Weights of a small GPT-style language model, trained from scratch on English Wikipedia.
Training: a variant of Muon for these matrices, 151M tokens, 4788 steps.
Each number is 128 + 24 x the weight over its row's rms, rounded and kept within 0 to 255. Layers, rows and columns count from 0. Numbers have three digits each. The size before them is the row's rms in percent of the matrix's.

# layer 7 MLP down (transposed), 768x128, rms 0.246, rows 271-377, columns 0-63
100:125129071137117158145094170151164151220157117132156115115126090181160111132130083147179091169160148142134151115160161120141109126110128151143096146154086103114123094126120144103103153139124112
096:107111133102125114139160159180155132172112128148136143087104160136145139129099106133078154133159111113127115154161152087111133118142141127163090100116184149099129144182143163165124120111117108
106:104161122123149123149091143120146140108107138119137108132121139139123163138107147128071137139117162131129117153116088172149089135115142128110137123181086185084113144126112106125163151145147115
093:109118124105134136111108109130138107108125143139079148143112153111129139149133153163128110178122147134133133124159117099179120146122130152143176144117098156165114092092138124139164085154115148
096:134151113095124085107117112138155085129139096138148110128109169109151094118147085174111112135056110158110128125094115157128171117109103109119137110112146091098107165154109074083124104156138093
096:099121129160130101139137153108150122174144107165159136099134096118085127103092188151111145109082136134149137115068118118123116095151139142130154102125104105092119120159121075147146167123135118
109:140105084099141123120158109088173119089169186121147091102086139096118109131146166136170088124115166119127115162123140166082086142151108115108144111110105121069133130103156156132129097148119117
100:091142096115118133096144070119160074083134141131146124106111132102113130156181097180071117154123137139130156121152114127135109134144128100097148140155121154124144124136108090120105140103166161
103:132146139149128138120109071166113139149138137170140126130121146124121156110101130126183137086110087150167122138105124094114158123143134118114090109117134120136117171155136173114128109155120134
095:116118124121115134130184116155155132101125146132149090153139159146147143105128155139146113102108143135126124134115102192112141137144132114129149148124124099097138123118098092187142157187110106
100:157135076112138134111145105163130130141133170153148101118129122114156125140117084163172115142021119129147135100173152100079131120142157115123147134081143150126110139123152110143141129158152106
091:132156130148148142122179138164090115097141158081136130122109148124142163136114111115146167113109122142117091131112121108170144152145179150157134120105138137211130146130136167116161073097136109
098:137159098130126139107122149089141107136134123128178114112099149139120128172149118142111100056137136129114101137149179084127100114131145162116088142131158107162111194157099157170174148129123145
104:130145124103137124122136157172094103097110084099110094085110140117119078121136110136138108169156148146104060143104141180129177105149159111190142137164164097107126115094134129124128153100154102
096:178129112125118116142112181119164118130124112113143121130122125136102124109140126100126121133077124154115147137138079141110082114126133123106147121110141179069101114082119104157165105127159103
103:150154121168135114147130109110124142136155134120149169132122135128160078115108108106150119161150105111177111106110124177145123149101168142125136121138145132142077173146063122148137137115146120
096:086123115105135122189143104122080086100110125119134150163108099111112124165109140130128136135124088171065159131138156125144119141139157164172107101160083120149089130121115164109095152077131106
105:124149155119148124126103095136118152141154132148126104106165126174092145075101156141141140121116129146175106111123115162121147112105183123117153106171135111122123133108134102136106103116143117
097:145080096115151113076126135111119162139128119098123115126171111179121122102105150116133127137123118134112130113177132122114129145140143123122118134151156107107122092164134143106152171106121111
108:064121141172108155168169115085154061116126096159097098138148138116134125122151129116118139139123114133117106093093134115160136143161144140129158128143144096138150101124127160146132119136114149
095:118135120107164107140143082098142160121158145098189111128102109158141126130087121144111083111131097122108119104109100103137109103126132133102136094110121143170179133160122088102142122103141120
111:113153184141136145130121128160120134121148095124121147144135130117121122092120115104092174164093143131134139096132168084124128109153170100137132138146126139104099134148159127144149128121115128
101:145132120116161121109158131122150145142166142118149160132147144140149121142139079117152160120095156128132155127132109115097157133123130129120143059171154127133109078131097153159113071122107131
101:142126129164119139152075110148115123154156119094085141131113120058119130147127115122163136115084167103147138162101125130140105097165124126128106128166126170112138157074104162119118067133119094
101:101154112124123126164145115157132091122159132116127111142190138185131130113173170175118160141110089133140126106136197128112123168144107109165105135130104101155142151115168134105163153111116161
106:141110141123135136134124165178137151131155164134120130161153072150172177096121155115111127110139085119148088107115127144109165171122130123114082106107184110107130117102139113161125093135111119
102:159139152173128142123131109144141169130086130111142103146108139103150129107120100109148124145133133117127121113170130129099100160098156077135152121154125112139132126155181053156127116154157130
098:144147146136129168147142116086125078111104150148107112118100164145155089133122128121148117130145121148133158118151108122121077134129074094102105159110156143083138131127164108140151106130119114
104:166142165097115159128164131122151106126132162125157154148147130135173131123125180113144113121132122103118079110180118132125135131119159158126118168177148139134140119132117150140121145115174135
106:100127108107115130123116039190143158174096183124167154120125108118153127113102070141141148153154132100132130132140166106155090140091112162140128109140133119115129140128160128130098132164157114
105:119153132137152122153102119152112131123124180154131144126121090144170154145135131098173126133107150114092093133110116137112133113128107130109131101145122089174163192124100118144152084106154150
098:112148144131085119153107099134106158123128144088104162118150126154094128080110111126090148142116149132146077161154132105131086139123170155081125117124170150132109082123111153106108100138121124
098:132099091158118095129151133120137150116142087143110106135104139137176141116092108109134125130161138144113149120146122141137077151105183161107163154111169097098119141116120130133135086136151087
106:115126116133149138149115108163091127121151177119113083148098142119132103186105137133117132118120162149086115176120139164168138086146116139121130118101142093079114097121150170130116138135131121
109:091124157131108099133132159149124128130143113150145105169116118154156089107096132140111122129186144145146097132141153169088119102167152180139104159124107177141134140154078108153109099116152172
104:145130080090135112129123167137136154178121101151161081131153159173166068177151114164145139096133111144103110126124175123130123107155147136095139120111117126123133102143097143179126147156177147
105:146117155124123123116117154121112145100108131162113136139135129123111127127155155156175136160056099093095111143167157106105101130164115141141113129113144107157149117144149150127093097142121117
100:105153107134137098123130092172160102128151168099112139139137145123105124131125105118089103105114135125156110140140156188180134098150128129112112169156110126139150093151093122170121156141141111
105:129136119149116123147126116146091130124160154132098091103116120158094135146194139140087105127114100108070110089144126149168153132114131108120102122125134116143120151157116166112139135119136119
101:168127184101161134103122123115074098121130151095131138121116150121108107104186109153124073152147131143122125118108079126134119142124117138137070088127153104082086128116136114111133174124129102
106:166125141131081112140131101139110120104140117112144157168120090123103073119128118135157111111125158118073142172165129101138105111088139149167136150092160113138158133108136114148090133134122102
105:174135157122132133142157144129119127147109144138129159131124124088076152109095108094131163115154101097130094124082103100138120103132113182163070187119176111138084126132138113170144168129080131
097:153125151159138114143138095105107153127136123087146079138075109129143125143117169091151107153085137166134130091162139124141105143089092098144132100152132147079104147099147100132133127146126133
100:191135141110133137154094097175184117154166091121137105180121107143111090117110131135141149122135121125107167104124127136127122131138157094118099128113136132120134130146113109153169160077107110
103:171105100097137153116076159089161120127130099139168114097142159115146121093137139197125084110132154130094095159111138152141106112153144128152124133174165139120138118112126138108107145113137107
109:146148111123128108149104219136152129134158096120106097134084130112066131105126132110136095147140113142118125091133148115112131143139109101124172131071161145166169123140103134101112113141112156
092:187144126111140183154108091107115157098134125103141153173108123116112096108153108146124123150127110117133113134117098134063131171132137103129128163133130115165119116103157109120142131138125164
094:107131123128138137099160125135084112182143117130095148103120144129140112123117122084126195144083106119126139166067125144090112119113120145112146117114135122156095150184103122115125116106133079
105:134134135092136120161104136123112135168106117119176094138117110154110150100106114123125162167139156150126145180163124126119061138092152117136142131150113142120053139142158072140101079145098152
094:163142130094124147145133145133118157075106156077086153146124102121084135122087105108120084093142140169139141084118136132103102127143144092081067128099162096129137140120120150129131104165116140
106:113121117125082143145157109106092116127134113156130114095142135121147100132141084129114184107127102140114126111153108117049137099121133162148123161082164123162109119097106168129130118093131146
098:162124128088142132128149133135157098133103119085103136160112118109131087092152096124131086110151135116099150098152128175142137133110122107178145144110154153159181158166132076131128136156121189
092:162134140126145174097175130113109131116108124107124124096126122123157116146118153112132110122133118114124084123138112171134111142137140169172146108128125104207116104142176145141108143195150141
102:121184130126126122118125092095136095114142141139088111097109086143100125126117128111145149160122082110155148139107127082131126124126121145143118138136080139149150114143132094124138153125131125
099:126143154133162132121135113125102181136183080116128093113107114130120106099125139159151170142133130101119122153095138120123156163125087122149119139152090155143056130100122127158124139134130125
094:126130103135109141109091152120123145123164109098119173100101134128111130113070140107141134087082138109091134189131082152164127143140123141106147102137132111120155104079144150126113111094120149
103:155129129130131164095138112123133116123161158120108123165167166101113148115152130159118082161120128119106143125130125101142135145125094132114162114148149107132132091143158127095089166143118131
093:106102142110091185106159110163172114082123131131128102142138141144105089061129132116104112133130173128101116150106103168140142120168074151133110106081117107070137125159109122117113137139115154
101:101118132127136182115154115099089145119151161115121121136093118108126143133143149143136113143132117151114123135121130115163128118108166101107093097133089132139087071060140136116099106125157108
106:110129112108167111149148113118127171151126147110150156158158133171129111107128143091119128123108138170140164122118105115098099168088119170098164113121117167130160121132147103100133128136104082
093:133123136104116118106117128137117124111088145179141137140105151103126114120105109143155138136122126136176130138132113128124162133126129143141128146083141143158110122103145096112101157137122030
092:133134149151123155133123139131115069132108074102133167128135119106123161136117162089101143098142095116131157155141131136123091115163126134147140106118152097177101168160105110150125142108130127
094:113105122129129140137160168085121141122103143122158077149156116137133116107141141101146144118077106134181115135208148176108084114155111120163085099141117147142122126078103125137127103109134138
095:144118136132138161166109087148139137124136080110172159136113128140148144115129102156150141149133130159167094149146112140119128121098127138155134181134139122191092118104100111101114145129119091
093:140110114149124107119114105170089147131181092137135175126149156144131141156131111129134106127134170135122166110191088108139140147141128113154091114188136172152119105114149128175118121103161121
099:153155146107124118132133164160139080096139083130148159153125083112099129117148134089168122134157130134133155093095164115128158154132107116122113126178102157147096164103150139146124101125118122
102:127157135093138139118116155115163147148156134136162137136097130143089114149133148117115120096113116130157094116134161159141114189160095118137140166131164125140092124111095132183134153118116115
109:162111123105142106141097103087125105093086150083141101144121123120100158130152123087122097152135180140112129093082103131168108105119180164163099119130160109119129115125143094138095104123139117
101:060140120122133156146133110125152114149103094140137140125143133117102136104213126133167114145168159138144115100154079163121154162153155099119129122110088147174102090117121076142126167139118127
095:120150114089173119136141141106137194134121125097152150122116123103115101111138147148173103085114124156144140111148132142139117150115122162121134134081139107117153137107125114149174151086187097
101:159109147151110153074127107194110115131110155087175100111121119127137179116073103135118135123155169124096110168125137098140106134111157144107109129092116133143159160124145131131109134132102128
093:141111194176155171155128151081134096106160106144179149138121122135139147119135085138140117087070110154113171127070104143102136122095137135178135129131171122097156150059147154130181137146156137
093:124173175146143127083136117146110166143110131125137168104142132149140114107098138127138148129133142140111111141169187125136083140164167163129134123099135150212118122114163137138144129121143163
098:132172076142138155161108170142106083153120105134120118128112148054105095143113180098127137118147129130133133153131126092105107131108108087147144140124141107143162127145117075130113170141141041
101:115172161098123135166109107117112135154088148117126097130153109111119117156092138122186155089096094113108132120136152119100077151156110145141130130146125140171125128076116093123098147095144076
106:087091105156137143089120147132151118111118111138135068112125103136140118149132147159167142122191178149127149128118152115148156141138080130131107115152105159096136135105136153154125110141121112
101:149113110101131121137124108102142172180083150087116105151127141121155109146136086118125132157134153095110133127106134071124125151155101111124147153169112140172107133133121117135158118170146082
098:140103133155150152142097085134150122142128100102143099136128098096134123128119125115151100128161129112144142079125183116140161108118081151128143135155196132133140110134076151162139155116122123
103:134150173082123124168110106137150163151088129110134160143164120128138135070117131122123138154157145101138118109130093125092112126150211146134092116124138099118101127131094124125129159134160119
099:120104113083175092139129076151129093128169104122127100092161109112084121168088114117124080144143106136067139132203150120143113150120143092136103102133112135166111078106105130115096112111140132
101:109152150128135193123128170151142095120112126081115097087130124113155107131125163166128092124126148124164138136131122138138095139122166098104147101110149127112117152128137155161105106120154123
101:155137126130119119122072109130103117149124118139120142108112140118130144094121151179092131072192116153144142099150142093124116142117121128141115132150122105137118145134145131122147085131173114
105:107085134154124110106148134151126125131175163168132139113126133130144116138127138130128110155103133174113136109137089104101136097105142170119135106086158132076108134135189116106119149153147136
108:087089149139122149135165110136139143143104115117112115121150123106156125127129139118150094158140114126119153066137156152117164148122125105120138144182129135104132099107130107102075141109127138
096:133102096080128159136140103133119137140173081114127125098129117127105150082095090157143126108150154116145116094131139080159084160143160141142118146122159113133100090136112115119146150125142100
096:121110164132131130169154112150114146086087071168162117138136115171138167106136130155158132116150116099108157141134106150134128116117144130128110137123150074153145130143117151105129157175158103
106:110167126140147105133151182131164114147129125121131127111160123126146139100144170108099139142138116118090118110108109113127132126100117132118110130176122130187114090121156104083102110116162130
107:128170138111128141150121137144124090123101134121160122091143132154121135114142165136131136178126149082117096142108149108107131145126170126141111120131169142072187125116139138145115090120087118
102:148164115145105106133114139114167146098070116120134107102122145153110117099142141126175094111170143077112125101147164103139147130161134122116121080108128143100153163117116163111132171143145139
094:126130124126125166139075120125138137123095138135154100086166145153101176102129108143132134123184162124109122171185141131161178142115163165126141120100122132087124084137120124128178112152127113
097:075155113153148091152098146104145145180141164126159134103160106134087102138114125097143151108148158130141113115143143115145099128068137147135127156099129110106123063154134125121111165121137164
102:112126145170161127145132094112102110141142146112124127126127122132132154152123134137087086130131111114147109157175104119133123124128133145117098153107126128219127168114176099151129126158141124
092:162161116115161159111124119107124179102137065131102156136094100098115137140157117121158091137105128116078088117141074110117098158097143120127142154065105140158128083098102162101133115133136142
093:107138099141164123095091117089156119131151143119135086105125102091120135152113095149136121158062120142088115125126125094155111151125112185128121114060137092170104098152085141133133129116141127
101:164092155081140124142113175139146123136128088128161064129124129162106123087155102127117141161181147134151158154128120131134094070104158128145104138097158120127147139131127137143141111130112119
095:169094099170099158137115138124114136114138136133093128103134150129099155096126125103182165125092101099131136100169127099139133132139130121138114143102149127138089135147113137104136136121181137
093:135111146146148115113151103113137127126124175115126106162159126102077121121148129140131150171144173087124125126081099115111134129069108101117118118162128112133141126112095168148140117177151110
097:104133153142140123122108134094131161131126147148150112153160146129118122097111157146139105140132179170144128106153143116100120130158101143125181157174105092159163121115115135116146164115085150
103:178134123149113136125103096071149111113143108105099137108094158137113102111119141108117144137082149088108155124116139130138099127148124115146102136158120104165163144128150158109116062114106069
100:129152115133149140153161149118099095090134104161156101139132142173129138113185148119121136087126139161100167113138122142135126132111127129151109121152158140189138137079150138108096132150113114
096:112102114086120125107140145121104148106162152148146158161129098150178171145150139136130135138081103113141072131137145162148099112138137117119124131132133077135165106093148108122168140102117153
110:136160117119147131118136152109078139119158101136133101109119098139128063123164132106134152123124156122147075112104123118097123116083117137080134127150112137164112169099108065138131131155209125
101:121115090129128134167125115131109141074164110158127143092108161168098119156130113150128129147106159120136130140116107101136149103104152118124158121139107140071160148114145128079140126144125118
105:087117103130139143139112123119118083114136114156118086143099169122189171147135141117125168150156107168155136121170109138099126154069139133158120147135139091155106139134095138125158175145152116
099:098087106080159133114141096120143130116134147095095110125081123130149125169110123089113156173168117125119102115146160165132111124122157129156129144169093138085116152111112152139152116125116179
101:156160116111128116192117123099136115092109189136126103137128100150108128137105147153171107152131148176125105129162170152109115113122140138136171173107103097181136103161134151116107129114176118
099:137123115154158130134149159116154170102090110156147100152122126137142128143146138112157168170077129106108154139163152186110124120144167119106125144139146158180088123136123101148138143101134154
# layer 7 MLP up, 768x128, rms 0.292, rows 272-378, columns 0-63
090:129119088124113137128119122141124108156153129139158175133128071124140131105147106145101098095112100153130122113107145098098134106140170150137136160162117142118162086130138100118118128138150136
105:088160139097101105117124071134109110123147116146102141083112106120143141130163136142141146114097109152162147091180124144130157117134096151130130099169109131087150122127146142093129120139141137
089:121132130106089168146167131101144136155119105120126135125138135131156096133124116106185148135139066087125160141127101090145171100132151126091128141130083096129156144173101113100183156119097148
093:123139113097148110127170094142121096066116111174168131122135085120101104158087147147119114135130162101157155157159115149106136102091120147102126136116119126110140114127150117147154120098157155
099:111164128123117147123137136107158092099146116137133132078151148126092105122142116103105113143093149142137159110144104092091094136163113112123086115130084141121128157110102127129114158136152123
100:147146134169122124137141137109165128104110118155139139085154123114117118121083127175126090126118098124115145105142163139127135112155133145118151091147078142144124096137111134175216128111117129
101:163115170143083125112096118189112120160141108108160150149171104115138126103137100120143135114180101134129148118103104071133102097095154163129115113102140114129116164095143130161096105090123131
102:098148096147108113107107064137161096152180128120183141107147118105101132149113160124169077128141141172143151130125111124134132084128147087113072115110161109118149124148147148140150116145119170
093:129152097142100082112107099092109158118094143096128140136162143072167143127171145128077132105106114115117138108123134130155114104116129143082133134116128084149121147125093144143152124155133135
094:119133115141154104106129086130165112103157126117145102140104122147148060137139134095120125133095164114160143169107109101138118140090152107097121110127151099113114145125136105128180181142136164
089:142113131110111141121132183120122119115163164142142098117131138188156110161107133147163115107144155110160125152136111080147144089167161110108148138134093078145127118154108103132157105110107133
100:132138128124153150110150194136144130118122149187096170126138155117124104162137160118158131141169109160114141132152107099145161149146079149124176159101066117145132109097120098125129132131113136
102:129106078132115072115134129172170147164114117139096128154124140158170127133080075075151116167143163116141113128103130117124137148088160113092150124136130127134152135125127103104156123122174127
091:128119156109121154123086107130124140156107127091118130094140132114123106113139103142158098164122175107115106098101183121134170105136146136134144132159083053125146157115138117113154137120144112
104:110130143079128164118104116143138076120115083110105103193132111123121099122123117148107097117134161139115111120140137120164093117117172113089111133157105128114124138156106153155145098099153117
093:169138138111107119147169164132163159136107129146151084149151113151135128136145105159115104134136185126132106130125165126134135110130114139067116144149138107128117100066104150153120093129184135
109:082164132166160080105143128109118102136151147095140119109130112149124115145119141161132082150146113166090161153153091106120116103146136124089088169150128142138157118156135161113090148108111116
097:096168145139096167102125091126174136128045173139131150108111117157119150146145132106130144147173118115121127135126130130174113165166132113103114147117133124124131159129120134124122149140142092
103:088150141152094105078165149098143097134128106157126136097143152116128132105104150116125116138086094117048130127153116109115118125141155080140154104150106155150170099127121123124131117152113142
089:117152126137110120108174108136129123129137143137147079110164126137083142148124122125109112190158159152127132120138103120131102147118121142139120138079108142125143138175102125145120132123150141
112:151127112144123104159141130188139131109104114146113163165114130141154102136099153111124121189144092153131132114123112094159149118120131090107084062119144123101127117149133116121158120135101134
099:127154140132081142159114146097132119183147142137163112148108158156143113136127132182125117111152130128147147115141130122135143110086113186135153128143099127176117113147129130140153123102139126
104:129100089118141141134128168154095149093097154180105089067152120140130131147172128126091119129160118115116110127126095110097118136089098113136155142099147122069156124167116092121153126109095115
100:163163132143103143150142091147122133167125108170144094123139146136112080109118110130129138115113150155109133120130136131153081150128111155120148111084143116096152138152118170096149129149137121
105:136109109103107115141128132159103104147129144171102137157079141159105167120104159121110167090115147157117169149119133147120145116155123109109127162130158132162122080152115131140138165129100124
100:095131084174130145116149162131161138158156129116176091132125111155116130071154111156166166127137155157124113150144138105133147106150105119101151121117135128130142145149135117139127137130110125
100:096140157082132135166137166134132130132105106161136122145120110155134161155092099082139145147104132133151116147093120103109107127135113112141134135112156113117136085131161122164093130093110175
100:151132143144119106158114165148112117144128153191089087114126082185091099106131174114164172144134135105107153129115123115117128124099147167111115106086154113129108136139111141109158152125112084
112:107133125106138134099152169115098117170106140099168093118169140124103151064091081153098136086133140121118124149127124142135092118135137125110171162153161131117131122143115108122113133095125133
099:131134143125098095172127104166133093139129118144136141150136131137081136121142124102174132138132118105124092134146107086118127128148125089124177086125149117100119115158139122117115137106133158
100:121136123127114070113159112145086082134186126099099115127161141110141143090120117105123089103134135168075142115168136083114104090143142126129186117133147138121134161127132143105110123111130131
096:128128148148091125115147139096141111157102068164136133100113100136169125143136140121065134116140166130146118094108123146130118147110106141127149158141105115134126137151123185114155115113148103
105:130132085119134163150152155154127161123123156121102117086127069146120124128109106120094145082126146125141148127075119156127171130109168172108118080079122146116127080167135136137150113125149130
108:098143141131128156108124123123143100146143131125108156106087128129157097127126159113048154151157140119118114101129141161131145122119094099150137088121083098114157135113123091117132130142126137
104:149112173110111103118136146140090094104138146113160199084129072111106147112160130177126115110129111108095145121149130145150109095143147135108085150111087102077132141124145171125117120152181151
099:124147142125093097148113092080114052154102101174151143150120089147099074163143162115102128139123107095090111156131124081109157172115111116144128146104118126148136100137108148115106171107137103
091:089119110138085103147090100108114123113154147123140126093154103150131105143152154103135125129090111112089144149081154136113080098157128101112158103182112165133174111135095104109115121121072164
101:143139125131107099107150109128134111124131055134143087165114147104144126136156122108136153123122094158069086106125080117117079090110114124138172135193082104092129127134172156138097098100117128
099:153131089086101137103155142154135130141140135139109090121124123121104138114134131166132105132100136127106149123140154144152133137129137128135111121175100108076106115176115153111170138144111138
103:103155144103118116118124101138158092105097132097085132162170159137103141116143121131130109070166148092143158108127132140169132185161138136118125120141106109108168109122158138117153122109143086
099:093121177153093117162139180111121144120107131123146143166140143114143134161163131162151144116126131134121153109115114108111107107091122176135121113158154134106141092124089101103130117079131128
102:079141099116069118143121093124109153082144135117121128098157126123139142112172110129093098148143126166135116155082134139127092097118144166149116125108120146109156077063159084108123120098089122
102:135128168113113113086127145142099095129113148143133125185139101088141129131123126107132131144188191101139122178146166169106136102129154148137141091131105119106129118105151097098183124128140122
105:089123134111151139132148151139136109093154119148111090139120099166180124096157150160127114168138153141111128093150100100084163111131130103135110159136122076123078162156122108143152102139112149
111:143156151130137135107152108129155133092102049114119126113126138118114138069177132123126140152146122109127145169090163132104094123136101088084140167130093127137117098112127159114130117133108112
090:138145167102159075101073094134136144137152106175146147101142112139149111114123108159155131070145120152155152073136132146129125094103110152114120126179087083101089121116098150155099137128118120
096:149115113134063105131134109133153154092056130153153138139154121141126111110107131085125138122126110126121136142165088143181143135119127111116130111158093078097148121095172129152100112106095135
107:103109176101103112110121113172154153082130164106134158133126138124132133095149127132094155139137149105140129138160137178171141117154117113148116130099090105103143124127160133156175119122092092
096:118126117143101084118127106146156149122101153127122128124167151194128158168102125132130136104134090134117163128115107071110152104079095161103095137111123113106131136179085122108156095083127127
105:152121085119092136122141124149111078093108108098101118092105118107100068143126124142085134109112096102089132125128120157122130138122128167127156144125087105132160143082106116098142130133102078
101:123097125096098102161097125160138139109124112081107110116124116122161106152133163100142098107137136125106144134119141131144126108156178126116130151118119086118189124147131129145154105121171194
088:144093140118079129150124131156141098139177078146145123182134135121095145128138119129103130147140163137140104131139120128147118116127137113157125128154168145117100101109161139122128129126089114
103:139089122087110126060109120106156128102174099153170111082172095124140108115155143113146075136124079093148140176152092118139124142126151083116184117140146093110150117145119111127121113135161148
088:125132152130083122106139158154116094141136083126163130120112145209110107109120147113117088166160121095108127163124111108160127115117091100101164144146154111137146116122154120096118121166146151
092:116127121099126149152082129136151134170118173140135108111144154115089141130147118134163080149169156128139112136104103128130137131138156103110160148098105102127156093124115124135153136168094115
105:068124108133131117077138145136134144057138138122142152103130125141169124101133174146118093134122166113107076129128154132155106098139119125124163102143123100153122069135076137140141109138122162
096:110144117165105142095127105107129111112123128133122117085156110114076072144110106153133130128156088160157119106111143134156130102099120129144137184142070144124155146125144177137150130099150145
106:109095084082099103114141151134150113157148170139100145098149098102126108161127131093160133084106102144097131090128138108134102098121116135110108122156166148060118114166167120118133138121105147
105:133116140121110101123116118140134147134069151084138113158107095160127155097139179140083136076119111082116154149167121119119156113109093064131163089182132140143135112096116116120132117134120137
096:104082122082110140110110149123086141109098137123104139141113131105110137120124198177118131105138146141093133142139144170119135119152119092111110144118141116111093104150166110109175160100111146
092:103139103164125135114159138159120105143159090131132177140104123143133087101101147149152108115162119108118123170113139101134095156106176127153113106130066106144128123119135132133178146143122101
099:116141106110123148111108109085096125153109085122135151127136130124105083118194146142128144092117161168126126206144151158153115115118158173132121110129126118115141132123064118134142137143164164
093:137132110132106104146165131115154095105103103145127110119102144192116140132139126141108123103090126150176123136161136141135164133142123156154128100151146105111111132159132117097149119106106116
094:098123122146121120133093129130103112140135128154113163121154130100145122133181109108121114147134141123111157128123123129119136157127144171115135141114122131148131090094114120091109149087135088
098:064098137096141087134139148155129131128149099168115197144147136133181120099170123118087113107121098122086119136078136125132104120156056132125118134154095088126114122106116134148118110161141158
098:133120101099137112142130159102099119191118122164121123111128145148146141144109104121063108109139152105093120155151104107156171177125140100127105139104162104125098127122098125096107173141107103
106:125134092133147083073097105122109068128136146148127172150128125090080093109117144131162154113144105110093132110164150114138096133118151121140101131156146136117097111136154145148139133089082152
097:116159121154103126126105105152103118152129139174098177102109150161149099113182110098128113141120105118108125125127127116163133133100110138124141168124107075147143151134088098153139111105143171
092:141146177144102116153123147097128147156143138121123117101120091103171126148110139087123148124144130102145141131120093127166166101091156149156125122141151080125127163123067123140126102124075162
099:079131091116096078116139097109125115155143127092154135095110141152121138077115133123138155135118119153126135147141144128136168119122131161112098133129061122116063151127126103136156121127142139
094:130132128148103108128144144137085147142128129144152088117153120112098108099111120162107134125127154161132126147122119076201117080118177112136145139147098136087109122145159122137081146135096121
090:100108129100129109181154157123140124150131142166032091155114133116102130148159100138097152146099114123125127158098119145177163124115114140102118125103134081165120148119159130107153154115116131
099:099118142075129068160142089133117138166140108155155142174108101137168135123135094108106165125148095138155130103117123103142119132147135138108116106134155094148109158087137132147142145132099150
101:147136122103122159128126132116110108188143139131140112121117126123133100149148074129126103135119116133075153133126122116143121108104139177096136133101080104100117072182150138144155138188164125
103:134150129140160102130160144094121094059107132125128088104159159126144133132132157123100123146129125119107163117140124160106111131177109104152147183139131117113110084141087156120101139088135148
102:149102129119099116135100165117182145129133141121104141112162119110178129134116133143141131125126179096108098140165125166112149112171141097108151135169123148137132136128129077117107151125121107
105:175133108112108116195105073165123136139113099115119144171141118132153141185138141089092115148154112145141174145132148114146149132125139073102139128176161109115154117144118132129115122129150177
105:134130179099125139121140110163134102099158123162111124119078137136160120136169140122154129113161176142132093137140088137118106181129103130100129161155115134157148113201110145093126117138102137
099:148115139103109164121091147119138135128119109160129145143153095142159133105137144143099135138109127126155142159143106151114161135126082072157172116140073123143096127115147115107138175137158191
096:119112156139067161100120120106133104151118151136100106154095149126127144128091111113111089114102109082063106125139113123110145134130128105118112128149143140159182092175162119127119133086154120
105:177107133120122125129123154190158147147156158151084108126159102105163164133137148127111122149140135124109097100082137144130155099118121083087162113123110103171167145134123152080104126106130141
105:120134134128088154161108087162153123121145131098168119132151104135145105137173119122140150101132126128119150108166152107139154097116073127119187119160135090147091163116123141156135143125159182
106:186140129145129147149152129146123087126080119151132154081149123127112096095171129122134108117159146155132174092113117091148116109136128121109138108105130121092135117125136162116155182126109143
098:150142127090096112147135101134140167146168083135141082144120122118125131105164129109104140121146118150102160095132136124138125118136102129174131145111123122130165144107104133160137143091096130
092:134121175082078113153165148188141104128135123139167129128112122151129149127123101100107082107153151105116090079144094134190120091103111141140142115113165126155183140128139151141154123117148128
112:136101134140090132180144143115147075128125160140161108133127135058122135123153157118089115138130145136111153124130142102100116130159162100150112116157124157145117129130132105096120082082087118
100:163122152098091133113145154120116172141124115158136116119116079142140147120122151160110133137170113124104118131102168100087108103139111112127112135122077105135109131117122079141099126127144133
107:134133114156066095135119123109084152181112150147123083122117118133137141068110099149145070102162177097110131120110136123097118123124132139113164162125083118105142107139104134155107135162116110
101:095095123086116068108144122113125108126106114065092145111116171162132117086148117130093157131166095148080131158127152128146114113136105158139116125128139143130084116145135083130130146102153130
094:124130138101112130114119090165089092125092118112151124117098134133157137084135116128095152170151108105123108122162130111143148086113191108115140080131136079072134136095164102096177106133111077
093:168142135168099094129139129138148105138148133147134127099119138121158086141109119125167097124119096146122128104136140135135105114121121162174128090123110105123135094153144094111201121108124112
096:138148169139127127107113130136121137126093156154149145104117096130131135127166134134124133082149090117097115127118112156137142126148121145110124111152109125120117123101083145138132150102112092
108:099094143118141078095143131148090108107132122160157104124121104139161089158123117127101146156156166091148107121133159068128134168158124107145137131145160092179113099106132098134110166133132157
100:111129130123063100130149141132149145117130123127083122110052143137122132169124099161156143136126127118143140176170161123159094127137119142163126093143140124110132126128168118109152098056107109
095:114141130099156114137154119151085122146062159158121163073110114155097130103125093118128155150148141152107132121123157143163139116161140129097131117089144144160155127098151097109107124069090157
099:173168114155129136146135119135130113123158135102099160137131114142161096151138160133098171131149151174121082151133153143146170108120140117094096135111143145130108119141097108118141166105139103
089:103121131151089132087093117150116143148119100094114124109105106119137187145137127106142113119159083129123127136062097094118109115130153157116176086131174171121104118141128147140162125091138133
101:157111163084118136151165148122144140134113113126135150098084134134144139152150137156144134177171115129129168140145150081143117088115153113095126118114096140143165149165155119155120155126097132
090:132077128083128140158125180150163154086110115123135132171151116112125122083166156096128085101150156133123101140135115123144151130122145139128096151122104103145099105107123096088114150144111132
094:117152141157127127110144123121138084153116104173137098124108114093119135155083128120151153158105120180127165177101132096126172144109097142125135135132093115129099098143100123135161091092142141
106:106099125099117096141124169126156140137144130144117120121105128090102153118111134114175117113120117109167131111136070123126111113125102160117118149122094123118104127130099110142126163086126118
097:127130132104113103128151123127194117099122171141120131120131080115142122153129107110112094208121104088127126094101137127147085135125116130104145124112075136081122155140136130115134099132094130
106:131117117177118107107126136114099135115168121127094114115130157127105126131157172107075126095157133121112144125107136118111148105176132099128096192132134098131126162103120106132107166107132156
102:088141125150153152097109151152148138153111135169088129185118114129117125128101104131106134126152147113141137088134154129163150098156127167122103099130092099128124124158162145118138128112159143
100:113114125133111104170144136121168051119134139102088108135137171129169151097153135132141178159137136098154129099135134099114128081123158162125150136093137098094158129122135145106122076098141137
103:113135147132074115137144101142146098104151092112129125104155107086157123123096165120091157135122092140120123147142125116148138101126137139123151093151148141079132144183133115169143135072129119
103:118138136116114175083108124170136147139111119119165142118116142111146188116135109102098099095122168146108155148149137132150152101111151159157134151100074101158108082160058122123132141129097127